From a checkpoint of a small transformer trained on Wikipedia: 3 heads of 64, RMSNorm before each block.
Each number is 500 + 40 x the weight over its row's rms, rounded and kept within 0 to 999. Layers, rows and columns count from 0. Numbers have three digits each. The size before them is the row's rms in percent of the matrix's.

# layer 4 MLP down (transposed), 512x192, rms 0.167, rows 259-307, columns 96-191
103:526530474576516479522512494481445491478504600508536496515533439549472510506505432490470464514477543418472480488481474560418502486504521495538546368518489512488482476473472540460482464451548471437464412517473517469467509501550468508510490515599538437462546500467458448478551544569462448524
104:437479518521509558490526515528501556508483528480557454451558531537531416487445441483442536496421429546502504412486520450478511548511477475439541422450521534456509465529554472521382541495514529484461478516501548506532503550484543470532572503523565564466468517551448462509526517511463519502
097:572510535498427506502442494441517450456551445512438565505544526553428471473526474451460489478497483498569444459433483495477494470512454508486588457558415497453440469472464460534515563491553513514544563493478461527552466528473470484444491536449511578502510494438533523455475534471488520423
098:439617449466533506503465505506396415525523502539485517478484553475444481506550568525485445419510477550512482525476480512494497501494480468543541518515518449465519562499537590508504521501479510499500500484536480527470554454489454491547505511512484533472479570528545442513425470479465451577
105:510533516473527470486518454542517441562566394516554547501520557472489586475493508513496437437502587529487562498504463523507564462456532533529495459492455514483520505445444438497534536517530527506512499510513540488500474590417432499517507542497422463473513475500469507472533480559474537468
098:490479478479518580458497578509443582507512440502416519452487494540461548495456488448532499402550531514589518495421522526479518438488541457451488559411425530486527531525453477483446493568538480497517515527537446502494500466468462485514548501498476496516498525439557545449518496457517464512
104:474483538457500506503450516529488454506480501475471446552428507490514523530485502534551533398496494425466486450540445468475556485509523468601531542427510505516533476442511499456556502495468459535434503524451543430465521491470474477551546503537519464518547523466506516517522426521566588484
096:504479490569454545514574518412549525513526457470492517470449477551494511530578532449469504512487518483536501466471490544495508486481496518498479510528480423487538522569527488450462515502505532493413539454457559511485490452529505537537452509420455504513603540503513542510429503525441401557
105:468498466511423549612590436456474498566463415555578460514469501478481504532433553539523448364499491470443423458470501475432568501451519445516486561442434539500501516485501560519531492498416488489479498476476471487492566480521460559470534454424509493497496446499517526519526452525451511488
109:470515459477497491600562527438463584525489555475456488460489453530517596459440512467483506430431480513446541502534558528514519563510448480493514548475480481479520512520470442491498550591525481474466509517514487533493519549565503501515494504511504561517496495483519451540503472496526474418
104:542565549536589542562466444494501572490527392549525500493551480475526534511520541480471476464525481487489454546504428456455463439482479456509500532430517538504519545472496443571521436524533551503518519444509401445466523549558523454520496455479502483552507468508523499466471524524514520529
106:564408491449577444473544497436506514480456503500500461503434488529523511590486429409489539479499534474488510499510420540435509541523429504492527450583556547535546450439520413489530504518463532482454468508495524555520458531490452570521443470563480492499459460504454546497486476503501494528
104:524537438511540489500546525485544554465483531559549559543435491478501518489455447554488508522518494545525526469530520529505478515521448449474523586476577484515484482505545559456459563486489486551533562511496441450513511541494502577581448383530417519514484515477465491569440517532495520447
091:501494481535520518519473559497513533535516544474506559506474515478504547496533488410429479604499546523514511453556516512456556466483451491471538531498572465473505497553487563469504486429558509492508585589424456454471511459431434549568425535473514544519442533437473530445548484580501519541
095:479489530474539442453442523552524513528541453489472479425556494565458416538524482501496477466525517456473447497481526523540496490470492480552478393509465458531488464481458516447541503551539563471515505477436525538493474540507467389485515395471463472477574479513577560538481529562504473534
103:497509490542443498517589504503491526471473533537480564449594477586483448475498486468465425462557442522445522525471509425523498502518418503530596499467464503494519467458461517481444513447537609539530426472437531449439451505539489497501421512536544450543494519490451576512488506509469521477
103:386419506511540469482497573498456461541478534451497493536499486560540448529517475476525503547435509467501572517480475551515542437470552446533496448516508536482470466495448470475463502527516489469501432536526540571440433512519521478447478491503553487475512487474530476463467461544464489495
098:606558556470464449470496517514440460436529451461506495472486507415599508435479528535499478543471444523480508541512482459540520459498596446521454468359504505533501524486472539467484527540510468493524540500512465439536532536458520450433457563484537510503547532486480445546534542476535503499
099:458445515485456517437497459486469518534398439530507418572505467567542481486466510432513581465497491455549539473515452465534488514506475519463498466464467506562483490481503522512402556491509543469502442575500533477495507523609545497483476438477550522546508476484460450500523524478536503525
099:537463484489544493489465539503551520549498500509489438515498444514633412509479471436451527531446497520523520432580464519491533503558524491477498474501485486545524513508473457488476509490457600492489459557524526571513464515520501511478518546448510514487440543493504458507583485452460463552
102:488528471487473501512530482499478528408451509450457595451485518537494553483510497534491547519520397493538595456450467473490482467514578506515499533521516553508538554505508543521450496496529454549508567554453485528476574470534503511553533487503400463516479524513579522517442571485518491519
078:482513537483515501431581531436504500544510521524511546546533543515526453445487415440475513515516465474482459491535482441445493484515524484492476534497522515510633521554492468528472468472490536476457478446512502527488531411532535557455448512517511540506523473516543502505421482514475459453
100:468461512483531522445444522509468419468507481469545521498533449450551413429447518446526499429461503513576533556496472460576473478507524489487471529553458604471451508486544484449482453434504561485462463477528501545507566534481557403506439483552529495448479539554549520525468494483546548525
106:546581474480485495528563530495499416563446476512431545491533524494481502465467483474546550508471477495545462471446529515499460518508592468430475527534519493474495558519446496531443530489480460521427494504563478517473533534483565527549512516458457516586563475513469505476420542446498450420
096:560469458498503409484442523548532472501506515558489548488484455518565537533614468477524501468494568427520490457478422497533501472487463537519478481497523531457466429559502492465492468489480431486505542497504454553545481550560449500494516490492530523444454407479551569552450533517481600586
101:536460477519580503528550528504446494450538530447458478447451426576518537450516472443524457470472548505488505520484475495464568509490506482492410444452389449580485495509469520494450423468479470546425498456437457538483532416472470524498444548461468493477494470490516559465446450508500490520
089:467554531499474481501516522510455436527522523430494433453530489554457566580441544549575496456543469411543484466472493473485509435450587528438551508485459522552468475540416513530486537485554576446501531514537529494492508482515491473560530506532478534523538485514449452450522511495514507625
098:463440574528437572508518484396507535516508567493547551441498573541492504491471462523538426515510501506500472456470416493460512454559485466455445544513470502506519517567416503445560467408519450466485542501480596449505477516443455531558483486479494538539494500478464476579520405525507500490
102:425561540493428492452557473569475491450508551442522582565481507477501518556489529417517573469450579509497571471468499466469545495512519531535475579482515517538478549535543512449460522549482410473527522519466501487451502514498535500469507444521548457537459476510545528534552461485484525496
100:400506445465497556523483479495500522498502477495488427514505539561520542581435522462577520459507523491528513514525495513521506505478494473605496521563431531471491451533533544493446506471509460474560491539510466520443492517520395571441490567486457550487499468418485527492451512577468495537
108:519480502496531458502520509506509506534609473518517406515539540490476522567572422551523484485481496425492546544484429532554521526504490515528502492513489489591500438525554470414507509494516487476505586486451487541470507577526481445540475542525536584450577512444439556510475492547525477505
089:504480509445531519409567442511503579498572493474494477592547530438513491465556528496447513474505585468404524530493523533511535512567409552465560492521528577531487442569540561430532524489458455493523486572488478473545481482478478513469501505556469515481467511522435478534580503463502511486
096:540519492514498492519499479524528444471537527525440594480518469532471489488543481516529485483563415489472549524481476507484524516559518491576531522494450459474539500533529521583505480519476464439464452491505469528549563462534517465482463513494495507566472535557529488502442537496518487533
096:410502588475441521482539576470490517548538490508612482482540533489530486514506441532514484542551474480499492507487477488542519516590471524443512570513500569452473549495436523494545483543461480559478499448487592496509506477543492500460442481489511410497484488501536500506574378459551396518
108:538529621526453508506421536525588541523518580481451513441535505576463487524494454497557524566536473546457522534510544587520507486446568499515514568530448460465438507468568495488503508557484483492513487555507513472491422473521504536559546515520539525493519502542494535501458500521546529506
098:451441483497437503564511526465492521541465502549500513509540479543507447467460534468505446583482497527470530501542509472404543578510476483471513488490546548485481490413507456538553487505547461519416513518522530530504536447554457569542547486491478545546474523440510499492539529485476466539
098:499461457507504555562522496559483541487521522578514500463397452506470542447469502484520571540464518455505490533416473541478410529565472371459464488465451468458531498505438418524440423486532532480465467431492511502481486439491553547490512542567457518508451529482550471494519483501559526516
088:533499496532476530453467458436489582476491481473549475421521622480487471476425589456503498495513504513422513509544480449466466468478509447491510465489550536472501543585422499483490503519572522464438455515487532530494549523509478493514528499512483510494470476479499557583501465503466511546
100:550476464527479525475558584551505512499511525556456484527454479529522491513544529504443419599487520497391458537492491402581502442455441500501515550456589468490552470499487545524444394504497481578422476450480489485476517493470502494508437565475454473491529517454490537476517480567521428501
102:473468491475501482556488494482485562502519490505563465497480490462554494558522496430487495551461475468530475459408484561509422602440454483426463509459470595561494429493491547497542498484481518501454483529491442494551533509564490507518537498504419495511483406521499533553543505510470428555
103:472514481493506525541432555435546512483521509489496488486524484482483529484486470504504502573466485526486483451454501423504447470562490539412514536507488533505426453488486502469460472498480533490514409570449483445514496570567493509515454525493516566552470528513585489436414491498403458513
102:421486473522541530461499493482512427507516455446505470497471525499488505488507546533465463499553471472561528552443480534465501531495470441489437523506485483523484522462465422473460448535543502474527477537522458458601462452487516469514510491483439577500490524609499507435566529515540469497
102:521491431470536461539520518489518603464506494536533592509503490556535471463452473498574522564481526499470451439544496550444428444442447501443528565512552488494484490491519508457460528452491480483488508452478527529473494463517477473573471470475524536584457530485595522496483500567503525588
107:446531538537517487541498535480514475562435468469495457422442468532479515465521529571473579493548589576487460454499494530536476406508538473512533490464459487550459573516407577473537491468550468485504480518513557534517510550505542526535523459494457480544459525515474433572510484480487443506
103:510513563489562523485478499482545439541473452609505518497519481502461490500416539513532515490481481576529539600509490500570569516550477506549503506512515485582508482405498479552485490510491490526450486584475527442512532530473493525549455499467531545527546528444404588512427427469515507513
098:528430499530479515507474535499537489540489544506551526486550495484534566569591463538483437575525569515454485449470533513529526519528547536601456481552457478535472534527423476470505505461521523521469527560494626526461420484500433505444482493487468499497590529431502545488451484522475466459
108:475470508472544506483475496484428504491540518497421484556463526503567563514489521521426476507447523463487501538435530488504494527379532480560452497575520568551500529475506475518555379510552438508520471546437543495481509432556433466484536485586546469509501518523491502483433445485503488481
100:548482532526522485479524472484505531459530508505527615468501473532494517480415577500509467495508517553474482438467499399494532504437464483556441469508515456510530482441503462536445522538501544500464456526529476448539463488506527486494428535445491495484530491536496569577488458476504514483
101:468489557568439498481507431472474517479520480532501561483497547469589455458527506504484545541498501441456514551513477481507448529474486480478398529569478496511481491485513511507485521498538553503546509547502510457536562420493542449532532539545480478490518487526511568488493502548502504534
# layer 4 MLP gate, 512x192, rms 0.188, rows 260-307, columns 96-191
100:502448475523523505483481540485558553515511467550497536495540563551506414544526516463470566547479470474560521470498470487508497535516471529426533486462438530428579464447452403519486541454570506440536533447515514474582411492403466507495510495492465498524482462400493569448529516405514501550
101:476527543495504480489455429574533447491498464543529555475491498439498488557525481488466506515464521588495509459404528488476476490530476524547502564487579550516436506504471494484536471574515621571579516462484432524470534527492496539536614521493553495452443538491504520469502486565499527469
107:436555496517462470532539467506516473472442424539508487512531524514492425577519504478417499494429432485520502474494423540537436512485493482494456535565487429478439566609493555528556480559560538573509526521515523386452533487446479478518477451567499478521445496415475483473479485537477487519
110:515546487448536466470417478422493511531481463488455482482403543482484500401555447420470498446532595514498413530500495523499518547466565395484492535489470520439542550506479436522489534544525496537531560548453480558526527493515499476540548515489544524462499557548537487518444516448520505494
094:449490568512422476504521417476468485556572466499538445490440565519506493498491527486529499501535459593480509533540396484423457569521489508493527448544537491522517541579575503542537524488459548508394478475464572518498507552456460506545447505533493461530472516530497567468484461487463545508
099:438523543529464432491505480513537517474505479482530478503444386555481529457555492487399451568530546470519438531563497531531543508516512465469504508502501526573543518549465399459489471504534484466503466470352543464459502538501524470511450510443479386553442427446542507469523518506404514534
097:502508498492446456534458543491441493557501443520581540554474459472525470543501529531472514442563478514505499529555547444435566542530490460468536497488472436510496481532479483443461450520505486579473553447473535441501486440510533551436463551457551495451526521547527531565452486491559483513
104:519440515529510459498486485521495483528445450481487438463478543531462522626471488452517516533520526522468537559524535446481500495502559494476561569549425481491339491500524499488534404542501581620499524471451489487532393494456462501473497487572518479613449464486445522468535460526490516509
119:473464485490536530468521436466505584556538489546517514566483483505428549493491512421541538589532466502495492475454519476564478529460519523525475423558510417524521447500557528499487526471492525480586527495491521523394565488501488503532444539508553583437453438524492539503431615506454468478
107:550447465487496507429508502457452560489539492453485600565460466525500519506522434462522490588558510534473498537539525517472524513509481560460573438482541469515499417561465520448430522523512558526427557529471493501503403585516515544498507508441504444448584520514499425524508416552445477463
110:426499465492562590439477478528449501560444544426479435547545552475481498478445544508491499456478475506470518483518513539436499507540522537495527525498475430432492504479421540547543482450600570457535565473469468510468473495515553541495466493422552464575507523505498501527463513504527448464
110:498505497545460507495525514481574476499497447505508500502534454557558475483457481538493498464541508509509505492489428559472497428469505496509419498467509544443524478570550487422458571548507518509500486542488474445480515495457570576562466442573490547569572579505428485524462475585434485427
094:559544520537560546547477518511487543524538490453547466559447516480427473507484506493493557564534547517538541485437500481455473493499470541515471551519473431578546488544549550499438531480459524493583472498502510497520496491407484490539471477533586548463480517452552554486476424529482539377
089:514522511426507522484548513508519466501566408522531514468496564500532467496505533452484509542575582431496542566489453523447529567441604491416465493453526548508497531565554465459499500482626538516466471485537514422464475510502487609465444559475555510494463510507511476464460514533515485518
088:461503498517512511479511467563546549512480486458427515534489526495463540483548483536498505532509559438509501518450535533474577458585556500479480460458501489530517558525494448454547456436397462434487409487569457481571531511539513540499469552480532552512504541475468491490528563498516467421
100:484510466519516499524578479500426547556500487554442488478448560554470485512516517446482544538502446479472461495499509489559453486516513471424534499431521547484536477558556540447505497531512515535533507528479528520540557429486519508477565536437540509539499526471487438436446427457492488481
101:444451499458487487442476488571470521518494462514495500500561457502437555487522521550545522527396495534456443492516495466543521540486487431512531467471535425476480489539516571426523579543518519471482522502466509507562489520451485475471584499457519479399495497454450400459512589535465529462
106:449459439489469507464506556572498560524503502514444516552475492562498495535437495494435530501491433587492464482485467465519522627510395559525435559469466456550438533468566471540509596499555458544531434536547493440505491445487500513481491479418473525523468535504546512476463484558493424471
104:469536552496492523478516481481539443441421496564473556477628515511513456504463497524471542532520433506544436429545530495502533459522550535465494477541473451466465468546568462481540511483505563396455542476514502445446504506499458521473539498498516441483490488533379533462502494468523558520
097:458516498486461538500433495610462583431476479451528536423510444516498530541567512450516425516498550457485484467484468544479589545567450467378529510460459471578556470456473485538484473471497502468460528474470468511449492448508537545547524470548526495439491504499423463444585463507443445534
086:523522531561529510517498460510535480487498428512504434479482519474499551525534559512540582536509473511428549486542529511485513515492498556499494494492487534531443510528527532511542446529497530513493588513523554413518469597468479484533524527510476493518451500549534405464526425504552553483
091:498537506537548524450525527532460578460546519470489459446438497587494508532527434554481498521556537518475392498499470538475454491558506548549447439453466552530499547481506453466496493443508478484519514481481533485594509502463562513518446534497500485562500518442440491532510443495535509528
104:465491482438539533488542449513516521441429452440525495486428464519566471531480537421554511530566526480553507512501517516484492462560518495459468535485497542540535509574451490500481470504486481453545501477496461547435505521520529511462501503422510519475506499542528515514442529508506626519
095:506502451451524534497557529534502564524537471447482494574471500465445530505438524595413484475421473517462516439504503542511481538444492486445518568470532508472561561411444597475530462452503515515535431427484544480458493528468482505527505519509525529527513591512496471508510475590445503480
096:497492457419483452465489411474552503520484525574447438476478535451549467486515415544510460562569503488494432514476569458504478465497512502562469486486453471481560533481446485382566508507493488548506498515493540533499484488455492484484478468499517501514507481404524529566483491465551461489
093:461476543502522507522485540540501466439489476516535431554510495554531525571519475421407493495504451378515426473497519505487608477517535479534509518489456512548493469539511485479495502474436534484563477536485505539447501501527526553503433510514561532481488519574483485470535461495524452493
088:480434519534525517549535547526474483537575532495511430493508541521507546512605537495463558471488511475467526516496474461477475525501530469452446547467467534501523526493465495500572449483577513461513491416513474528495523481500574549471475481469544504525559563521462533515562556535584527493
103:530506497525495493440527410459514474440493486475557516490477520563482511471590556470535494536530448483454464443515567442486551450395550497428587577490503509466455545461508506473426501473489506544526496474464568472528449419431506474594513544511500504530517473487500488471494507503530472472
099:460478563538449486469463531532512534488551454454490487500527473517450464463514498464487548468528456510394487502480472514446530488462546431523503562559490494504510459529483367534489535514496473517467467472457471465547496536512530523545543563548530543466548418545560521500455480519538516477
100:465468529515535467517491436583474443442391510468519426487563514499503486538460548505581481450502445503595521478536572473517567449556515530464435521550497460492507499497544566497547484504425508527437497477505467489502474500458532560486519435490530461538538478483482434445548515520518514489
111:504508543506509546488510520372553389516433533463517543467475480510502496493458552526497566470504523475436421471452510527401502506442509516435500456538474473416482470511443491518475523554461540526501497416458565495480519463500539543550541432521509491462519484508528565439429472525504512471
097:560462577441457547478482507503577564520463477488456457560466448458478525509496538475525476567511488532480470539534491596487520507454484483504502519432594519458542512512484504495482523558529435553525494534491512512453527490446511462532536523477491556496478522494480483496572473485518530483
100:445456553469441532502509522499498581528567484520573456560559505513447422481510467495505475474498547427485462537558489493538499455537518521511482492479487400514438612496469547479531468446443514545529510478501473582471514516507462439505508406556446448508513521421517459497503439516475470499
108:543470422450509582492516553473479537539473415489525420482463465487472432525522494589515478509517473468445451555558512486517502493562496466464522464565482500575478481496469610524424482483464498511469490475514509435489463548496532459534430483536451422483459579489534479522479504510435500534
115:508545518511497521508494435518565495448456481431442451461511541459450375497503484465438434488479550467483500445444410467444573421528469507521485493484455542510513466528479471428454460464510534526484458499507476471467482492512455526471550437518528505560521511398448530534413522552473573460
101:472556488379499463496441478471464521483532504452475557489445491478509443503520481513575527478426501493508462538464504428555471588486450552377511493560524456460470513488561510476460452525529543587499514539463477497435488475468523589497499465562551471529552485482449497541476544491534611488
085:554483513539513478525469512558501439509398467513473474479495491418570477523537502477527518593512537437524522466490556429538465505505345514527437500534543487535498498459489534530484476556458469494470441517494551461443530496503472499467429545499461499504414454521489504516508530491513489501
105:448500433500525456532511530528576539469469554562495521426478547507495529428455451491548451515507540446592541467519540543551518487532489523532519458484444434488479443483532482536516532565498574491542506516502520493636497501529499557514467505460555472494466504489529541526512527419478494542
100:452468531519482553482482491504492477445435495519468524543497440519469589528431525423457534503474536523465462502505491518509470433498503534564415555598533588485486484484527467459503499490531509515524642585575544454513478605526490486447495483536448440493496475459456469527504554503505492422
107:536537494443466557476452472505507500443485490457476518527483469491498497507457513541537476466517473575444536484480560510522529490539511526451537537475429436516498522536525502524496442507485474503499558527478511476504473502487448473494501486538479541574431451533524522483485448524448477483
094:435521520500481486498432433528484475543502480471501495471465453508508533490494570505549523467460508549534451449507485414456428498443449510513521527510533510540517512573504481489462484502493529478555461513417514476446491428450525547547431467463524558535408448589468503483472546538474627552
098:494449548523478623482478531482549502467458496534418499522541479462509527522501501523576543457545461487463519574556491498431495461481496578562534506548443517462545502520497488516512490456485543500560472480528498505626508492498510550505515495537476502493483437468499497544436582473516497483
099:499555513498469491481562473563521461507515491475451527502504501507483460495566527495446572500545515546446449566500476519432554501491526489525521478531521538416512543504556493458457456495508524539478509504489511437435437595426577532510466433415442488493499563475476434472417524540524441480
095:502489494452560521574499515495508543505481511501498488497510527536486453529517527496569468497494514510500543530507565448531491617549435482517491503513521484523416521535514511422485538509474485507473447432554548484508389589494496459527457540539514425514490524449531480520504425531491520525
095:478481552506589513526448464462528550521485465422488474547487499493535473513464437514421487503509448491563548493445502459474469499518450535498439562490473574499456511575495473498431510513477479525567461510543505506461443516521599474529473491533504486500463484524457460491586515588443518562
104:514488503511498502455491472505551537492524543462447492504506563493403503443506564403478461487623577503502581494489506491413485525484478418499494490508513488546510494468474475464478557454468502452538490477539547516477467479572493542459529545514445507465481554546497559477506472517500504454
091:506514488495534460547517456524509563501391487513490493507446570557536466503466559522488558507487497416511435513494491457453499507534537512453464501604528418513543487527479513571521515489539515495517508487468456475473464470582473496439432570576531497471482530533501495481533476496514488472
101:503522553515458621461486465443531463487417437477464562498526526548503506506539458518475514525414539408516482511402471484467486478509473451523497467501506483485501455549464470542500545491473536512526506477506439510442445649538551601490469488502478467525508485448458456484504505502540547559
# layer 4 MLP up, 512x192, rms 0.185, rows 260-307, columns 96-191
106:453533478515489486528474462474468536370537583506482501511576503460562484513452521531482537498518512559473484449563509556443491500486491522455519562500500557488442442543537557472510526511506534512456513499452416515424491527480507499481554422557513465441447544489517432486543584476475465560
105:525513486528508464472478466510531487518487521471494507555447525522525464494577477566477513520432497488517575467522475433541546485543448449534478522495430490547531535503467504446472570492519527509492473579528487444483567553489490430560562556494558521509426596457444514523533498551445491526
110:479533483510466474489548468551574500475553492469479443475512528466523479571506531460504470529453420498471483471524517487519488490515499524523440564524531500450520487517483432459537484507490480426538479527474512480483427492490497450511474481511482442493519519512460532512413535439462422461
099:499508542457517491523443532452462517558557545530466515525480510478532527503507518493443436544444528527554521496541484528555517538551532381406541489421457558480517510470455530528561495482532514534536547545496514510459497480536517560567557596478505566489511501438461500568524472507506487474
095:422522524535503564523549500523577604546506524511512564500515544429538478515451471561492551488490520459481588414484553522485453492536480470517514488478447558543520525444503533471508518490502574481467575502544571491493512549520424464546491536445486503496527476466480537451560529512509428530
100:503476526484500491536521528507474451525571469576518499498473425504398504449466465476551440511519473429491566534523439480497513455517526506565493534584509512505440494552476461432519483543471431505494384498451505469443530540491582417571448481493470465484477500526491526473542456535468553491
098:563500445471500532494532360520549512485540496477439532551540514524561540487526528521519539477543507469471501493474539469509490433525498495553468470466449566515507519500570469517497490455499476452563486419451490484432487456546493452465474508564513479544517555458454428468444484461515500509
099:402472528516445497450569510516467506546472503461514520496462488498518478527525596483539472567501533486528541519486525499511543517490457428432501514497528547391458477537479430490467424503500509539536620469477498539457457541519569508466495524503480425547500478420508515494510455439528542508
113:507484461600437495526476532566390507459477541482478438484510585520471491435555486531485563483533514489502499511523488460441517502469528513576503514485590461578479431478498522502537539499516430602436441520495530568523479523608554517499458464437487602483471502468515535529495436497450495520
102:515557454459566453455505520490485454523433468522494497438596471491466488524487500492498509513495459532510534439488453492471480544548455500476566539507549451455463498526494490521512532384505483481575452426543499399499556497528535509535509418523490507484469471555531481436532558465485551502
105:552547550488555460509513509431477442544471493564555563517534481483468445542413489516485440492518500468540541400452522468516551536444527503461435506500478520500473517518463522565557459438435482483525523507478427513504580477540484525462444507551455519445469456531496515535507531490508552510
110:501501528545507495507451494529529497505515497492529511591473526410477540522546495504519563486448489448525455564474509458515492570609494565504498512487465473531548427483497513494465462468550478478535539469535498544453484568458564475461474545518515490396487467444518566475507509475566510565
086:462452438502419486415549462496489439431530512533546529457526508479577505547496523521493494457476442541514449490557479437466506542410584485517477482517476500482494549546501424481471487490473536471510479485526558553504515602473528456492509487494472491509547495461469525465460546514440544537
094:557518526533539506515495554473522489486520500420515524507510512464501443558506494508583530444490536463571570482482404578442528508486528385513495502528485510434548527480474515488501507560558499463439531445496494503497513569538485473497455504508533525586445522531467451511496506487483572513
100:499445429517479449501503535437505493466599504507536568533555502440549416563530473424471553455505480545528470569551497452471499450481544488570537470509480440521540431479489465502452522514549523538548543523466482521448424463492520524573525511555450431534485505440485477510514448462464558510
100:479491546544496488438465442466481444581544499451490538497549483550534533546558479464533533431513484482484500481409474560529476458630522398519454495498532495532493509467555466470498491519549506554462540532495440533530508477486474490532550520411502512517474470414505485481475575461527520485
100:419490493538550414500533461457466474487464505558483538440500478585524482490457578458529472456541485462505464454575509423491585459509483498497538439502522538523458425510515512497530543513524487504495510445514488520585500504503541548452475520497429525492464480565474438515488499462486465415
106:494484411505549490511544527490506513502497548520498469572524546488518494505510475476455564547522482508436442611495530524513543526513422523491488558452536520471552551547540492528553581564508450555453446520515572475521551465536528513525455563452557495468591495505531604552474446563508506534
111:537450459533549529501545483480520554499488578491480498499412497449538510483428631521473557462571499533555501552465487431462519558504471406431467473476504522490510487483448479512469526503505472468529532560496487500495522480526455450456432540485532465543401577580472481497539517522506533612
099:462408540421455481518523515524459485471488439564481481481460493498508514512499513514529507478515527444422451506504465490504559524536403548513564541514534489476558538542429510469534459534548410510536453557609519488430571520559510579563548480484495567465480551501519476521546466478501529496
093:533474524553514499513479433553570440429590516567463458508416446518497492485481486489471497484539479518506466475477454488492508486574479442560495445572550502481504537507478462514490428467447538554467544513546542422522512480444530477486521442501498532498525470489539546520437470508526486509
098:484454556458526500548466479508507443510502467494515570530539529372495435432558568507464461535562501527474452486521459506546493557517550534545467518576474539533475493485544513538489500476462482573506501564485513523482472510496530500524539436570424471542517526547532544487492539547469518552
102:477524548458481498484540538502516495496502523514491519478460486543480517486437449491505435465464469521468553522469547552463462547446540582526510460446477466554494515514538530530498521510415457562458489437536443492555546452519625493554536518552475521554494460494484533425567541538504531469
098:531421470575535513560472508419455484455521521579442497524445454501521450497465504446521500488530551459463502539538502543519528504473583505474470442506544458449471412473531469506441471487477526450472481486553546456491499515503525519547539551505479522513473515503468505512497494492489553394
105:494506498532498522563546557503441508544512590388575601514491438508437493510469542461528544420404468541472507463491429482473552509470494441527510538476520457478493534567485496503576389518508499508504540482483588472515517511522511505470565521489454442514465508508464534491506526504494513477
083:524440601505543525520499512549438385474566512578527494491466461553447529527548399516412470488558443506498474484503451526533514442504496466515521511517448524512506463528487449480541581512542512497487463533497470622416471466509533506517506485466518534495527505532517464496549491517583508567
088:512411487450485478472500561497538520570495433470559517540489534498473498503553481518559499539450449506477557484509521483430519458437493465455498482492515533600435542523470482482520468474519447476524463555486537463489373479450523535479466503475473584505514463520464509532436496476597503483
108:521436516480498550489494476464534455496578560483464520515480459478462516497449530543563521527542569449516458485448565519447442487431551464429526564515528496518435563470497566522480514542478516534525527443497499509474438433528574494512530503477486475541437539474482507492468488486452452438
105:485523504450499494525529544475583480494475456488513507475446489475524439491530459509487463522483441459491513467507518466602513531501470528499462485472495529480530507488506488459518549456551459545480458577470542519442547487514505508551513437435464430556459504457472477497476506458479460584
098:468473496526493536550479433548462449463517488477523471521516472482542513544574481503528550442564534438564506477564529505492446464593484551561470454486468470531471508476531488569483413545482466523440500492533467526449471473518518518461466539488495500571583501478460407494533462489416508492
094:437525533506523532484487514475541444551471468407535513471513494500433468453465562524498515429534552483524495550487532485420502477504478542453493539536501387397517467458388536489485532565489443492549567458529525514563508473519549482553433444521494506528495455470530503496486471522456529397
096:471545565494550524488523571570481517467516533486479598508489524491462449490478497517488505390517515498543430513499517453449496501436508519546472458458456474519427458447490461489508521467476579502560463527409509469456411504518509508572516478511487531493550469495395506449438516453473446511
101:486521479469555433480464494520463506576480420469525530452469518511531575407522518497481530455506436519448557492485462574526401449543568511517556481525530526446467463443466479551424503494516543507506525509437506443521512482527463464509472519464496486524485460524447471498507548449561439468
104:413536530503508487497451479511482461481521535509423467540465497512525508507443558507467526529445479472523550515483576520467463480502541538569489440496505530501510523505556456485574489554535535465510493498492503546556493418536415572520570508442585510519525355525496513479497493497511590541
106:446499525508531456474578484545457533518471468514507522594497565518517439508506536474520508543528465555532486547554486452516416538507451478494507494601573554559536474466483500514519551507441488483480560494510465557524554562457501486403551489552450558486435584560524500466536540519484482533
102:539499532553517448476504548492488446504448470561488573533463528510518546462511529514529453529525529470550529545451502453484515556535409492536513510521479490540392391540470518534533446470504476446525483491438492540510515592574554534502547564477510496455473492426483474467537495551541505489
095:545450589486517430525478466536507448523505513535476484514483532498587498507501500540485571511499500440545368485471546494517463471534434547495480497458568426504468445487554604464508469544490509461538419492543527574497530503528495466474474470532514516540513509534538485496521470483514402449
104:456532515535586504421499527412483567523547476484437498439526402527555464433481475469444528498531543511482517538483490462462514526563550551546506450470482540540457509464472449491484448438600446536467505445526507477468523392508546529521492521506493476424558537538485562457528497553467448474
100:450489477433539537489497420531512482562555495492442452541507533487497553447444544493497560521450468500525513527498470499465509505534409433496526474411443545531564523481587470461540487463568457481497557547478544535436514511536413499524523481479549521520482474486488547546475525475562511516
110:511482468547479478473471463486442522599451549449562481470466510472442452443518426507452452497499547536530533542461535535563491535433510488572516505529533507512507444467548539507495515478451504522489498566527520544534439476484543415566467490503523462421469571497495439423504467453501543518
098:497425437497524549504496522533567386523481470520468484447452495510493560428453614495490503487545451527509503506466490504519419565530563490497487447446537510478529453476491538497497469458516549476448488517501472514507484519404501532520483447529513509501505495499539499459445517573470611565
101:449540495462466488487592499498519486560445533455507567472511443493522497424506527528448481500486461512538525500459523405511522516530494484426431455453479562508459482441542539499480553524560511543448538446457525498424484536532449543526513482513542446446576450537458447407620516433520588504
101:425508539475531532483468547554510519614507445483455488464458474427475503523470477554557504538454509496546465472548546478447472435576532497567492513458511498470486518513547568482438524521482509497449470503517541560509538493532438517498522518496540539520441452538505398513551538554545515473
097:477525513490436507402533539464565486376431493527517518452528451556507508464476522472568494511471472520464478546516456539464513517461512553514457438465515502513485553488499515491488551547443530497487536495505529477512460540456508516533468592434564493505509478519453534455432497517539515563
094:547470494560520423577509509519476449478558502526481473509404514522476481438461461468477553483560421528419485479480590493510530468496493557513457495468486495518487568578558548480417535475520493527464549526575532481574540515515531522540488505576449470417440522487508514402519506529485505482
103:445493537450556447453468527459535482520434509545530477423531498511494582571470528537507495486489452507451490430514500562519517436578538469462481527515522508546552498491502438586506468526515471517539438538448495522467477488483527447484545493637521522556541615457427482506499518480470516528
093:481535533455580492483479507492475509439494449493480507512515461505544519515549543502508418469500507521529501452468458504453510506542500403533501515470520565522413503483440483405530525517458510489476504455524512510494360564485513509535480536532474514505532528497453515512479621534435465486
097:468494536480452526526526459461494521466454516527531466462575461452552475527525494570461407518503523434562549507577552569491455462463502479502461428471514447412529556484488474545454469531539516506505469503518447502516485463419555473521527604470456495497464533423512453437552524493477527444